Each number is 128 + 24 x the weight over its row's rms, rounded and kept within 0 to 255. Layers, rows and columns count from 0. The size above them is the row's rms in percent of the matrix's.

# layer 3 attention value, 384x384, rms 0.05, rows 209-313, columns 256-319
size [ 80  98  85  82  87  88  97  88  86  78  92  95  80  84  83  96  94  90 101  99  93  92 107  81  89  95  74  92  68  93 103 109  95  99  99  96  76  86 104  91  87  98  96  70  91  91  92  82  77  74  68  85  85  91  77  97  76  77  83  76  69  72  82  82  84  78  86  98  98  90  85  76  71  85  84  91  81  82  82  77  76  78  78  76  74  87  77  80  82  69  80  86  93  87  73  76  70  75  95  71  74  81  88  93  94]
[[116 147 153 133 119 166 152 136 130 143 128 144 111 115 130 127 166 183 101 123 128 117 159 133 136 117  85 155 120 129 132 127 183 105 130 101 128 144 141 145 140 113 114 125  88 120  64 191  65 127 132 108  96 128 125 155 146 101  97 151 118 118 116 133]
 [ 79 130 157 140 123 143 131 122  83 132 136 114 102 109 125 202 145 155 133 102 106 118 137 130 115 121 146 155 115 138 112 167 104 147 119 128 111  94 112 148 159 131 126 117  92 129 113 144 114 116  99 152 132 130 125 166 155  93 130 113 146 149 169 139]
 [121 125 114 142 118 109 140 120 108 128 149 124  88 108 132 156 135 184 122  86 120 135 166 110 112 139 107 172 114 122 108 176 179 133 132 109 139 131  88 145 156 149 117  82  73  83  80 143  61 124  92 114  94 123 126 142 157 111 125 112 136 141 146 142]
 [126 123 118 146 125 137 105 131 139 115 126 148 123 130 108 102 126 108 155 157 175 127  98 128 139 145 145  92 149 140 108 154 160 131 101 157 169  72 107  72 147 164 141 128 122 120 164 166 138 184 119 145 121  72 118 133 109 135 117 155 125 104  93 106]
 [159 119 132 113 115 146 167 138 115 132 154 124 159  83 120 107 155 176 131  97 120 142 121 124 173 105 132 122 147 141 100 104 141 109 118 116 126  97 158 158 180 154 123 181  79 112 142 161 130 135 115 122 101  99 143 144 146 105 131 126 132  83 120 134]
 [113 136 124 122 143 140 129 122 161 113 132 114 135 157 140 125  94 114 146 109 148 130 105 116 137 150  99 132 161 118 119  76 190 128 149 142 148  97 139 102 122 155 132  54 115 126 145 116 130 142  96 117 115  82 159 132  82 128 112 148 121 134 116 178]
 [157 123 103 109  95 113 117 112 129 137 157 127 121 141 133 137 114 147 158 104 139 136 125 101 141 131 146 123 164 107  38  89 148 142 132 113 130 131 122 141 129 174 125 115  94 124 135 139 141 153  79 152 135 105 143 130 126 129 131 126 129 108 148 150]
 [149 145 140 128 126 129 114 146  94 122 173 119 160 142 109  83 114 179 155 153 151 119 121 137  58 139  82 124 123 163 118  62 135 147 101 151 142 174 163 116 134 167 130  96  96 135 141 151  85 153 128 128 126  56 166 113 101 117 121 154 124 105 107  82]
 [131 132 134 114 136 111 110  90 131 123 138 134 150 151 123  94 118  86 168 164 128 140 109 126 179 135 171 114 135 120 136  86 120 110 134 131 144 109 138 121 128 145 133 164 160 169 102 136 157 127 119 137 166 102 120  95 102 109 146 163 117 119 121 145]
 [123  98 104 143 141 128 177 143 107 121 124 122 171 130 106  72 128 108 153 174 153 137 144 145 153 129 152 103 124 109 158  84 117 127 142 145 122 150 146 123 140 122 152 137 149 128 173 119 153 130 142 131 140 120 123 104 124 115 139 137 110 126  86  93]
 [ 97  98 105 138 149  98 208 176 125 129  87 123 145 103 135 148 139 142 101  83 107 139 134  49 151 113 154 110 176  85 104 135 126 137 136 147  87 153 120 130 151 120 144 190 113 131 188  92 164 152 148 122 127 148 143 123 139 154 142 115 139 155  85 128]
 [159 116 126  91 144  98  86 119 188 143 126 138  90 147 130 160 107 135 111 104 146 118 131  79 107 120 157  86  87 142 111 147 144 132 129 158 169  73  45 149 100 159 137 165 118 114 116 146 141 154 124 142 146 133 114 117 142 158 132 117 125  90 179 174]
 [146 120 132 130 149 141  85 108  96 134 155 123 154 116 114 125 106  82 146 166 125 113 111 153 135 128 143 111 130 168  95  68  93 123 109 110 149 141 158 127 132 115 155 130 172 152 167 101 126  95 126 138 128 160 136 123 106 154 150 127 123 115 106  84]
 [117 124 146 126 129 165 145 159 110 132 141 130 121 113 134 120 169 156 110 107 129 116 135 129  89 118  93 123 104 150 106 150 135 125 119 132 121 123 106 142 150 163 110 156 120 125 112 200  92 146 155 157 107  76 125 113 145 140  99 124 129 102  82 119]
 [103 105 122  93 116 105 115 102 186 133 142 110 112 152 118 166 122 156 110 119 136 131 151  87 165 122 142 123 138 110 125 153 167 149 126 122 158  72  93 142 122 146 110 130 117 120  74 119 151 142  64 117 143 145 128 153 155  76 141 142 118 126 138 212]
 [125 125 138 170 122 124 136 145 131 110 154 128 163 130 103  65 117 137 176 155 129 128 127 172  98 148  93 105 132 156  89  74 167 128 112 124 132 128 155 108 134 131 152 109 126 133 162 132 123 123 111 102 124  92 153 107 113 136 135 160 112 139 102 101]
 [106 115 140 164 113 149 204 121 111 125 139 127 146 127 104  98 165 137 112  93 129 131 157 125 134 138 117 136 104 124 142 112 117 117 142 147 120 117 163 143 143 143 122 201 143 127 142 152  81 110 131 152 144  92 131 119 145 126 130 107 127 107  38 120]
 [134 137 110 143 129 145  91 104  95 145 115 136 115 126 150 121 154 128 117 158 164 136 141 134 134  95 101 151 126 155  85 148 120 140 104 127 161 152 113 112 122 151 102 130 109 145  77 202 140 157  87 131 107 102 103 134 146  79 103 116 123  84  97 157]
 [162 113 126 137 136 140 156 111 101 111 131 128 121 105 141 102 141 161 109 117 135 127 153 123 126  99 122 117  78 121 125  83 118 132 136 144 125 144 172 153 171 169 115 205 110 137 106 224  75 120 103  98 125  90 149  77 157  82 123 130 139  48  86 137]
 [170 126 118 132 124 112 117 103 118 121 130 127 133 129 126 114 151  72 131 146 113 130 117 132 164 115 145 115  98 111 123 116 102 113 130 105 148 139 159 124 120 114 116 152 194 151 114 146 119 112 152 131 124 149 119 131 118 139 112 149 125  72  79 140]
 [129 141 152 178 140 111 137 138 116 148 142 143 170 109 112  39 122 109 164 170 134 111  98 160 109 130 120 122 160 133 157  93 152  87 123 126 110 139 161 113 104 109 120 159 157 120 172 106 131 112 138 135 127 149 157  92 101 155 129 167 128 146  72  61]
 [106 120 139 133 149 119  92 151 137 124 114 137 124 140 111 155 106 123 145 118 118 129 101 135 144 139 142 127 202 128 114 174 139 120 122 121 112  77 104 106 107  81 158 139 139 141 171  77 194 138 126 141 132 132 131 163 113 207 145 101 142 216 156  92]
 [ 79 125 118 103 106 107  84 163 154 128 162 125 149 166 129 150 130 158 114 125 130 119 110 108 124 124 145  98 172 134  99 138 130 113 138 108 167  94 105 137 110 156 156 126 144 126 112  96 201 140 124 142 128 143 125 170 127 124 149 150 130 190 147 147]
 [118 115 142 135 130  96 172 143 109 142  98 144  96  97 120 127 148 161  91 103 164 117 156  69 132 104 131  91 100  99 102 199 131 138 130 147 143 138 107 157 119 182  90 156 113 114 113 158 111 138 119 195 122  95 141 142 170  96 106 111 143 103 110 126]
 [152 126 117 156 105 127  98 126 135 110 164 114 158 119 132 104 107 117 183 165 150 116 121 163  78 120 124 138 135 166  85  95 124 111 127 136 132 152 137 106 132 132 134 149 155 132 157 126 126 106 129 140 130 106 154 127 124 171 149 162 125 116 109  93]
 [177 120 145 146  95 133 163  98 100 136 149 112 132 114 129 123 127 118 130 100 133 132 152 126  75 124 124 134 100 134 103  87 104 135 131 139 136 173 179 147 129 155 102 135 114 120 139 165  55 136 127 140 113 107 140  88 126 121 117 109 127  40 133 133]
 [153 109 136 113 147 140 122 143 131 126 149 132  93 117 148 120 128 168 130 111 172 122 143 117  90 109 130 123  85 117 117 151 131  95 142 123 156 132 106 115 140 158 120 133 115 128 104 209 100 152 114 103 120  95 114 118 143 125 142 119 123  88 119 138]
 [147 130 130 156 123 140 130  87 106 136 113 136  98 123 122  94  98  67 155 110 110 127 118 113 209 151 130 154  75 131 104 143 128 136 155 134 102 135 180 111 146  98 123 136 145 144 136 151  99 116 105 114 105 144 104 150 134 123 105 102 124  94 117 175]
 [ 82 129  94 162 145 111 136 156 117  99  69  93 121 163 153  98 123  83 131 191 163 136 122 125 117 157 104 117 146  99 147 134 136 138 130 166 114 137 114  98 111 142 121  81 131 126 151 135 127 152 130  81 174 144 107 106 126 162 119 126 133 136  82  78]
 [ 79 133 152 161 119 182 103 133 101 134 110 145  86 113 125 130 173 126 136 114 125 131 125 165 137 139 104 141 105 156 149 183 135 108 130 133 126  70 134 118 158 126 133 138 124 120  92 177 127 110 126 129 146 106 125 150 142 136 128 124 122 137 160 143]
 [109 120 139 106 130 153 128 126 127 107 107 126  84 127 131 150 146 130 122 132 134 142 128 107 155 124 120 133  99 128 132 182 127 141 119 138 143  93 101 132 149 150 116 141 111 125  67 197 123 134 111 123 129 125 112 137 166  79 115 108 125  99 134 190]
 [152 128 134 113 139 106 101 149 178 137 121 120 124 144 135 120 103 132 153 185 135 122 105 117 161 133 116 129 142 136  94 106 190 103 131 112 147 120 123 110 123 114 145 119 126 116 140 121 158 121 120  90 121 143 133  96 125 149 121 144 129 118 113 108]
 [133 125 155 142 140 135 172 174 135 112 174 128 156 117 110 108 133 168 129 121 103 127 169 150 101 127  97 125 133 144 142  82 155 116 135 142 147 147 133 127 149 137 154 136 120 110 124 134 133 115 135 111 149 111 166 104 113 113 144 159 113 141  90 120]
 [187 123 118 151 138  98 138 122 133 140 115 134 150 124 134  65 119 115 147 153 170 137 132 138  91 131 154  95 142 120 116 118 124 124 123 141 106 182 142 128  96 151 112 161 118 137 159 129 111 154 135 144 135 126 131  72  99 150 125 153 118 100  99  80]
 [ 97 134 115  88 132 105 147 162 120 113 108 115 138 140 118 193 155 146  81 113 117 127 173  97 135 133 132 126 152  96 111 150 130 145 131 122 151 154  83 129 112  93 143 100 110  91 107 109 134 124 155 105 132 138  94 167 141 109 132 102 142 177 161 131]
 [151 130 140 124 138 137 153 147 143 127 148 122 133 117 129  86 145 157 120 150 165 125 146 145  66 124  80  92  60 157 115 111 122 130 133 134 133 143 133 131 132 160 116 157 132 143 113 208  62 134 110 127 135  63 145 124 148 102 117 142 138  88  64 117]
 [117 127 159 130 149 153 113 102 112 128 153 129 163 112 125 144 113  88 140 125  87 127  93 146 169 148 125 110 115 162 222 103 127 117 149 143 102  93 160 122 144  71 170 139 123 132 165 102 112  74 152 111 119 153 115 107  95 153 131 169 137 139 139 128]
 [170 115 142 100 125 117 170 130 158 109 116 114 131 152 131 110 150 144  72 133 102 119 176 116 126 118 140  70 103  98 170 116 137 120 147 128 116 167 118 129 137 140 127 181 142 119 131 158  96 170 183 106 136  88 127  97 143 131 148  72 117 109 130 145]
 [ 86 142 135 125 110 144 153 134 126 127 137 132 119 112 113 194 130 123 110  95  62 119 118 160 125 144 118 174 126 116 159 151 129 114 139 105 117 112 116 120 135  82 150 105 141 120 122 105 106 100 160 119 119 159 118 155 136 108 138 122 140 152 141 134]
 [123 111 115 134 129 116 135 150 152 110 144 154 106 123 113 113 121 163 141 117 157 116 102 122 111 108 128 128 143 140  73 152 175 100 121 132 161 111 101 132 129 191 120 158 127 132 104 157 149 148 102 127 133  93 128 163 161 146 151 161 124 167 120 135]
 [143 112 131 204  81 150 134  96  86 146 171 133 137  72 132 130 137 133 173  87 119 133  99 133 120 119 147 163 125 143  62  99 105 115 122 124 138 148 164 128 173 185 111 176 110 130 135 170 142 120  93 150 112 158 129 136 160 131 128 153 113 118 117 115]
 [120 132 124 166 133 110 176 128 104 124 153 110 207 110 112 137 116 149 160 109 109 122 111 143 126 131 151 112 153 115 149 112 109 129 129 131  99 123 157 129 134 134 147 122 111 106 192  55 136 126 116 164 138 139 145 111  97 122 148 142 122 146 122 111]
 [ 98 137  92 112 144 110 124 107 125 129  75 135 107 165 149 154 136  81 104 164 150 137 130 129 149 117 132 146 148  75 139 150 136 126 128 105 144 131  70 101 107 116 126  90 155 139  90  98 160 124 130 121 125 180 101 136 137 126 106  95 138 167 145 133]
 [139 129 158 126 139 138 158 165 139 103 135 122 108 116 105 120 150 199  95 115 106 111 166 119 119 126  70 156 115 110 130 125 174  98 143 130 137 142 120 108 124 121 108  47  73 112  88 168  86 115 126 109 122 127 134 135 124 129 116 142 135 147 146 146]
 [143 121 133  76 100 134 130 174 182 116 137 121 138 153 137 155 113 156 102 125 143 125 127 111  96 132 123 107 117 102 133 105 180 129 124 170 153  96  99 117 123 143 157 113 138 120 128 110 101 163 145 112 141  74 121 180 120 143 134 128 138 129 140 147]
 [130 136 119 110 137 120 159 170 139 137 132 142 176 140 125 101 122 156 146 133 162 144 150 139 130 136 116 111 153 104 167  65 150 128 125 135 125 153 149  86 110 117 148 133 110 101 189 101 130 147 146 119 142 122 135  91 102 147 121 138 126 153  94  78]
 [103 125 136 141 176 173  86 109 124 130 117 124 109 131 132  95 162 112 126 224 159 123 116 153 110 123 104 153 115 166 120 147  88  91 139 116 122  96 131 110 134 120 122 171 163 156 101 191 149 129 131  99 137 113 124 135 139  97 140 111 132 137 106 113]
 [144 131 126 147 147 119  89 110 110 124 108 127 135 127 113 110 101 133 103 138 168 110 130 144  96 169 102 102 127 114 143 145 115 123 106 136  93 132 116  99  98 130 158 159 105 150 174 168 113 161 121 138 119 105 140 145 115 176 118  92 121 108 122 107]
 [124 126 128 162 118 114 127 149 119 118 117 134 154 162 139 119 121 130 133 151 133 146 172 151 129 143 130 149 107 189 154 100  50 120 157 107 120 143 168 125 130 118 123 163 126 140 112  89 139 113  98 109 152 124 169 142 126 103 146 131 133 143 129 137]
 [145 101 129 112  86 135  99 127 108 105 113 107 125 122 147 155 119 128  93 100 101 135 126 127 150 109 116 159 124 124 191 120 136 125 101 125 109 123 118 169 156 113 143 168 132 119  56 111 125 120 134 122 151 103  98 144 122 113 146 146 124 147 135 162]
 [136 120 152 131 158 120 162 114 149 136 113 117 135 106 149  90 124 123 103 127 120 116 139 165 155  61 157 140 133 114 121 107 164 179 149 116 152 109 191 142 140 133 103 111 127 107 157 106 129 133  69 124 140 135 122 124 127 109  87 131 109 155 175  65]
 [134 120 110 179 113 150  90 111 120 120 135 139 125 184 136 119 154 143 182 112 150 124 106 123 118 170  99 111  87 118 168 140  47 166 135 156 125 109 111  98 122  93 123  99  94 124  92 134  91 118 138 136 107 115 151 136 143 128 134 127 129 103 102 142]
 [165 117 155  92 167 152 131 108  67 130 119 122 138 107 138 115 123 135 105  91 146 128 177  95 129 105 181 145 116  96  92 101 133 159 112 151  89 165 149 158 144 122 137 110 119 131 110 189 103 120 104  78 125 143 145 119  90 135 108 119 121 118 175 149]
 [149 117  91 143 141 133 166 132 131 141  99 107 105  85 127 175  98 123 114  78 127 130 136 140 141  89 107 176 126 109 172 138 146 125 146 135 163 132  96 169 132 173 116 137 170 110 120  94 139 125 141 107 138 126 117 115 165  98 129 148 129 144 104 124]
 [139 114 154  82 121 116 104 123 157 142 133 113 141 159 143 141 125 114  94 103 106 135 131 125 177 143 177 152 151  64 148 157 191 114 110 121 147  84 109 133 144 134 127 103 132 140  90  84 148 117 106 148 160 144 126 143 127 125 115 128 128 173 157 155]
 [106 123  92  95 126  97 114 144 158 130 140 128 136 142 114 103 125 151 143 131 132 113 148 160 124 119 141 107 169 121 122 168 185  91 135 105 136  98 158 128 113 135 135 175 168 141 130 103 149 122 130 147 143 144 119  80 109 165 125 131 128 134  94 142]
 [108 125 114 159  87 138 103 136 161 131 185 116 138 126 127 124 123 120 133  90 133 120 167 171 137 148  86  70 120 142 141 132  84 158 132 116 118 205 160 155 141 111  71 158 117 118  92 155 147 136 102 151 119  89 136 107 102 164 122 123 116 149 124 148]
 [ 88 119  81 112 132 151 122 114 135 116 140 140 150  90 146 127 141 124 129 141 138 141 148  91 116 154 147  94 179 143  98 164 120 148 113 137  93 164 158  99  97  83 103 141  93 127 191 145 159 136 144 135  85 115 141 125 106 151 117 118 132 134 151 150]
 [104 137 114 114 130 123 121 127 116 112 139 124 115 160 138 108 157 125 122 184 104 133 104 118 114 185  64  87 130 148 147 177  66 133 105 161 106  59  97 121 106 100 172 142  79 115 142 134 115 143 165 144 126  81 111 130 126 127 134 111 130 125  85 145]
 [152 120  94 142 133 116 113 119 140 107 147 115 103 137 123 163 118 147 142 146 152 131  87 166 124 127 112 146 150 115 160 109 128 120 144 143 130 126  66 121 120 140 111 125 175 145  98  70 143 133 136 114 134 122 124 135 122 132 132 117 120 117 115 135]
 [ 57 137 157 129  90 136 167 134 131 123 128 145 110 161 139 128 121 110 145 137 115 138 107 107 126 128 110 146 115 138 133 120 112 126 143  92 132 141 136 141 135 107 155 171 163 138 147 112 153 138 180 126 181 112 128 154 135  78 149 104 127 133  71 142]
 [181 123 179 119 163 153 128 129 110 106 132 109 128  85 126 134 144 133 121 166  81 122 148 147 132 129 142 116 147 149 115  97 124 134 118 126 136 159 116 126 142 114 135  91 131 103 139 145 130 133 136  73 150 115 118  67 100 137 122 169 124 129 177 124]
 [136 123 123 174 103 106 169 137 127 116 149 130 119 156 134 153 124 144  90  92 128 137 102 149 148 115 101 149 107 115 168 141 113  99 141 115 155  97 101 151 132 158 129 147 183 103 125  73 167 116 124 134 137 149  81 142 163 113 133 154 132 140 144 184]
 [180 117 130 103 114 114 147 121 138 113 128 115 127 124 140 162 103 134  94 156  84 137  83 124 155 123 165 150 104 143 104 111 136 113 138 106 121  84 122 123 141  79 162 116 167 143 182 103 138 127  97 122 139 157 102 155 161 123 140 116 124 149 177 148]
 [124 140 111 165  82 135 139 134 147 146 146 147 102 132 124 133 127 134 157 128 106 129 120  75 137 160 109 108  69 137 171 186 118 134 138 115 164  83 130 129 113 117 151 161 161 101 147 130 107 108 146 152 114 129 106 135 155 118 138 126 124  89  71 170]
 [142 115 118  71 118 131 127 144 122 143 141 115 140  70 115 108 112 128 125 131 137 128 117 114 164 123 158  68 157 115 108 147 163 144 135 130 105  82 121 103 113 137 164 135  90 114  94 155 132 139 115 127 140  92 147 134 112 160 117 144 129  98 162 126]
 [138 134 132 121 174 116 115 134 125 131 133 125 144 123 128 185 109 138  68 102 106 143 138 146 133 131 117 148 100 133 153  65  87 127 124 146 127 132  75 116 146 128 157  64 148 117 105 104 136 157 130  93 151 143  90  82 134 122 127 148 117 146 177 126]
 [112 135 100 135 126 120 123 134 140 159 132 146 151 146 129 130 101 126 130 133 131 133 127 167 140 113 115 128 128 155 135 122 153 122 159 115 143 122 159 137 146 145 123 132 149 126 130  66 147 133 109 153 162 107 114 131 149 152 123 138 129 139 112 104]
 [169 137  98 115 126 125 121 135 106 124 143 129 108 126 139 182  88 124 113  75 142 131 128 134 140 108  91 141 108 110 148 132 136 119 145 134 150 186  79 133 124 123 143 128 182 102  88  99 139 132 169  79 134 122  84 117 161 113 105 161 139 144 165 166]
 [ 54 133 137 104 166 135 154 125 100 136  94 146 144 163 148 106 147 111 105 157 123 135  89  76 125 120 130 137 122  94 148  96 108 109  98 114 123 136  98 122 124 103 149  94 122 124  95 134 125 142 130 134 123 148 153 174 129 121 119 126 131 150 128 118]
 [149 107 113  91 157 120  93 130 114 132 127 111 150 199 148 136 143 106 114  94 141 151 127 131 162 153 112 122 101 101 131 145 126 158 112 148 124 111 100 121 127 110 170  93  89 129 116 126 131 116  96  94 132  97 142 121 114 113 160 147 131 168 149 123]
 [187 141 117 129 110 138 104 136 121 117 166 145 154  88 159 132 104 123 126 149 158 143 131 147 130 133 130  80 128 168 149 149 130 115 100 161 116 126 104 121  93 112 182 184 108 140 174 153 125 116 124 153 119 126 138 127 122 122 122 139 123 127 142 148]
 [ 59 105 126 145  74 139 110 117 129 126 119 122 117 153 122 150 122 133 128  90 170 164 110 132 136 146  97 109 136  69 166 178 135 162 128 124 101 169 111 128 115 177 117 166 101 129 115 133 120 139 170 161 138 133  77 151 147  70 143 120 127 114  64 114]
 [149 123 154 129 125 140 111 109 105 130 126 141 123 132 138 141 155 132  95 118 156 129  79 148 139 173  97 132 151 134 130 185 104 142 114 145 120 113 108 114 104 139 138  65 111 134 144 151 121 114 121  75 112  80 131 130 110  94 127 130 112  78 160 128]
 [118 126 159 156 138 146  74 139 105 125 149 139 153 106  97 123 151 149 128 170 116 125 130 135  97 142 135 119 135 144 112 109  45 130 125 151 118 109 165 116 123 137 137 142  86 135 153 195 100 144 159 132  99  97 167 111  89 140 140 107 114  80 104 120]
 [168 142 131 176 115 146 121 142 117 126 122 114 117 101 124 156 129 133 121 139 138 128 151 123 120 123 108 122  83 156 148 136 126 131 123 137 135 176 176 145 105 111 130 136 151 119 113 149 116 135 140 114 102  72 109 164 142 123 145 139 113 108 113 100]
 [172 140 126 134 129 130 104 140 133 114 181 128 119 134 114 128 108 146  89 132 129 117 115 200 117 124 103 115 149 135 108  99 160 107  98 137 130 164 108 138 141 141 147  81 174 103  85 100 150 125 127 126 118  98 124 108 100 170 132 145 140 153 143 143]
 [143 131 112 112 151 135 159 123 116 126 101 144 114 130 137 111 133 123  77 138 134 106  91 185 122 119 130 156 128 111 104 140 180 105 124 102 162 165 107 131 118 128 158 140 202 147 135 106 122 149 140 112 129 113 103 152 121 137 107  96 122 127  56  96]
 [ 68 114 113  96 125  90 121 117 151 125 108 124 161 164 136 116 111 106 135 123 156 105  53 134 139 179 131 126 156  98 171 144 148 116 146 145 104  78  78  84 103 173 151  89 103 120 119 118 137 109  91 134 117 159 115 165 112  89 119 139 134 145 166 137]
 [172 131 123 115 161 152 119 135 147 142 118 136 141 104 162 114 133 111 135 153 133 147  99 167 143 150 129 109 170 104 117 153 115 162 121 131 109 154  54 110 110 107 132 103 128 139 131  91 134 154 143 109 128  91 131 115  86 139 114 131 137 149 129 111]
 [174 133  95 128 140 126 136 138 100 139 129 148 111 108 133 131  99 118 111 119 149 130 119 167 160 108 133 137 130 115 124 169 164  93 128 127 121 161  93 135 121 109 166 136 171 138 125 131 138 139 124 111 134 126  81 149 121 135 132 120 116 133 165 130]
 [ 83 111 140  79 126 125 121 122 157 110 140 128 171 153 126 112 154 100 121 170  85 115 128 103 125 147 130  90 140 149  97 117 147 132 112 136 132 132 119  85 127 115 126 120 119 157 126 159 114 120 107 124 116 101 134 138  92 128 134  98 117 137 136  86]
 [109 116 148 115 143 126 158 119 125 141  88 114 138 180 111 134 102 131 117  97  91 124 113 166 115 142 146 166 169 117 112 125 112 140 148 127 145 141 125 151 130 189 110  97 126 126 129  71 159 121  71 139 148 121 109 140 107 114 108 134 124 160 150 139]
 [133 122 102  80 144 146 128 114 101 148 146 138 121 111 146 118 157 127 129 107 135 126  99 132 128 114 158  94 132 129  86 159 134 168 150 126 131 125 106 119 125  91 163  92  96 114  99 169 118 133  76  94 122 136 141 169 134 111 125 115 129 130 131 133]
 [145 131 123  80 135 148 155 121 110 110 140 123 124  73 113 139 153 146 129 119  96 124 153 111 127  62 147  79 148 117  65 128 183 115 139 116 114 119 107 116 163 150 110 133 124 115  88 125 131 135 108 111 174 127 138 129 116 141 124 130 139 132  99 145]
 [ 45 125 119 107 131 108 103 132 154 105 107 138 128 175 147  99 118 113 155 144 148 119 124 134 120 130 132 154 132 120 108  63 149  87 109  93 138 143 129  83 136 128 104 145 123 150 113  98 135 124 122 129 141 162 127 159 133 150 124 144 125 152 106 108]
 [118 159  67 173  93 152 138 129  69 150 126 139 110  98 123 118  95 139 158 122 182 122 101 134 120 113  96 150 109 120 120 173 140 147 144 137 122 160 114 150  87 161 137 176 137 133 136 142 116 151 165 163  91  69 113 156 125 130 126 118 140 119  63 124]
 [129 147 142 159 136 124 120 120 149 115 124 126 131  63 120 115 117 132 126 143 124 102 142 173 118 110 149 167 142 113 119 150 155 124 138 131 120 176 127 151 117 216  99  98 105 119 106 118 135 137 178 138 139 143 124  87 137 117 106 156 129  97 104  81]
 [114 135 164 136 147 153 103 122 115 129 104 134 127 152 145 113 135 117 130 190 138 130 119 126 128 146  83 129 137 136 113 117 106 111  84 147 129  78 147  94 122 107 146 140  86 124 165 166 111 145 110 112 133 141 154 185 124 146 145 102 113 138 153  68]
 [145 116 111 128 164 121 124 156 178 122  95 112  87  97 126 156 120 156 140 131 107 111 107  37 129 166 131 123 172 118  95 151 114 114 130 150 143  91 100 117 138 104 116 100 150 129 172 130 143 142 145 131 145 141 129 107 167 182 137 136 135 102 154 110]
 [120 136 149 131 133 137 168 125 161 121 136 133 134  76 120 120 133 156 137 148 110 112 158 143 138 105 145  84 148 135 123 165  54 157 130 129 122 121 166 113 119 142 126 144 138 132 165 117 128 103  91 163 139 107 158 107 111 118 122 120 124 106 104 146]
 [163 114 114 131 164 124 154 115 144 116 115 110 114  99 126 131 141 129 121  73 118 110 148 120 143 115 142 175 123 124  95 164 133 175 155 131 133 119 147 135 136 186 101 108 137 146 126 110 143 112 129 132 164 194 123  82 153 118 118 131 122 110 130 101]
 [154 141 173  76 140 126 112 132 167 135 128 131 153 146 144 130 112 134 108 144  73 124 157 149 140 109 159 124 137 143 103  79 159 140  95 104 149 102 127 114 125 123 105 124 117 115 113  71 144 132 125 122 158 100 140  94 146 148 134 133 129 199 181 108]
 [159 132 135 126 157 136  88 131 103 128 123 130 140 140 139 148 127 145 100 128 151 117 131 124 124 116 100 117 117 104 111 128  95 154 114 126 142 187  99 134 141  92 157 108 135 123  97 156  86 150 138  99 109  52 103 138  87  98 136 146 114 137  79  68]
 [ 59 144 124 120 105 134 120 124 144 140 135 144 137 133 132  86 124 129 168 137 138 135 120 138  67 122  89 112 129 156 102 107 153 108 109 120 122 121 171 152  93 125  70 177 107 143 172 159 117 152 121 133 136 101 137 189 134 139 115 115 128  88 114 124]
 [192 137 128 152 113 140 127 122 123 137 128 132 111  82 128 135 152 137 158 168 120 134 128 105 152 132 144 104 149 106  79 164 176 130 121 162 107 110 128 144 116  90 159  87  97 122 157 170 103 147 144 120  81 119 141 144 127 161 148 115 127 117 163 108]
 [114 117 148 123 156 139 139 112 116 128 106 114 110  91 107 141 116 143 117 101 150 143 144 115 123 145  80 123 171 104 118 111 110 121 127 145 102 161 131 132 107 117 114 128 103 150 182 150 164 159  96  67 156 122 150 131 123 165 123 141 147 140 163 125]
 [ 55 122 124 146  98 130 130 127 116 137 111 132 118 153 132  87 133 104 147 176 125 143 112  78  72 175  68  99 119 173 117  84  79 144  92 141 133 107 124 100  99 124 112 158 121 148 140 180  97 134 158 147 138 118 129 162 116 129 114 119 148 108 111 128]
 [ 77 130 134  76 153  97 149 140 137 133 143 129 144 149 134 132 112 157 122 114 129 134 135 105 147 146 159 159 146  92 111  79 147 102 162 107 139 125 137 105 139 121 127 124 165 145 107  81 150 116 108 122 183 125 106 123 127 131 120 127 133 169 132 114]
 [ 98 134 140 130 121 123 182 130  89 118 161 119 118  92 138 122 123 124 161 101 140 134 106  90 158  85 160 160 111 135 102 129 131 119 144 125 160 120 143 141 135 172 126 101 141  97  59  85 103  85 159 139 108 121 139 143 146  93 117 129 125 109  69 133]
 [116 125 109  75  92 105 164 144 133 100 117 127 128 114 119 129 141 111 131 146 139 129 125  93 127 100  90  78 127 105 127 105 163 123 120 154 105 106 120 117 132 188  92 121 134 128 117 134 133 135 125 119 113 146 118 145 140 117 134 121 129 107 121 135]
 [181 129 142 153 121 127 148 130 169 114 133 126 107 107 118 153 120 129 141 123 116 154 178 174 127 107 117 119 147 140 133 158 154 120 111 119 148 124 144 156 147  97 101 140 132 120 147 109 146 121 109 152 113 128 143  85 154 130 122  85 118 137 106 125]
 [ 54 131 106 133 157 131 129 128 145 133 105 139 131 152 117  90 112 146 147 138 131 128 129 122 131 141 153 134 156  99  76 154 131 110 137 112 147 132 128 124 128 100 145 122 159 140 172 139 140 137 115 142 108 119 121 107 126 205 131 127 140 145 116  71]
 [149 118 114 162  92 109  73 132 191 115 129 136 134 168 141 146 106 122 144 135 120 128 124 154 121 155  74  87 139 167 177 142 141 105 120 130 110  71 138  98 133 123 134 157 122 134 150 103 165 111 105 163 134 101 113 104 152 131 159 109 135 143 102 135]
 [161 119 131 199 120 135 135 126 102 127 133 125 126 115 149 126 117 130 129  86 134 129 137 100 138 122  77 189  66 151 167 179 114 125 147 109 143 130 139 152 138 153 113 146 126 138 151 122 111 112 117 126 120 168 123 166 141 137 137 135 126 112 112 125]]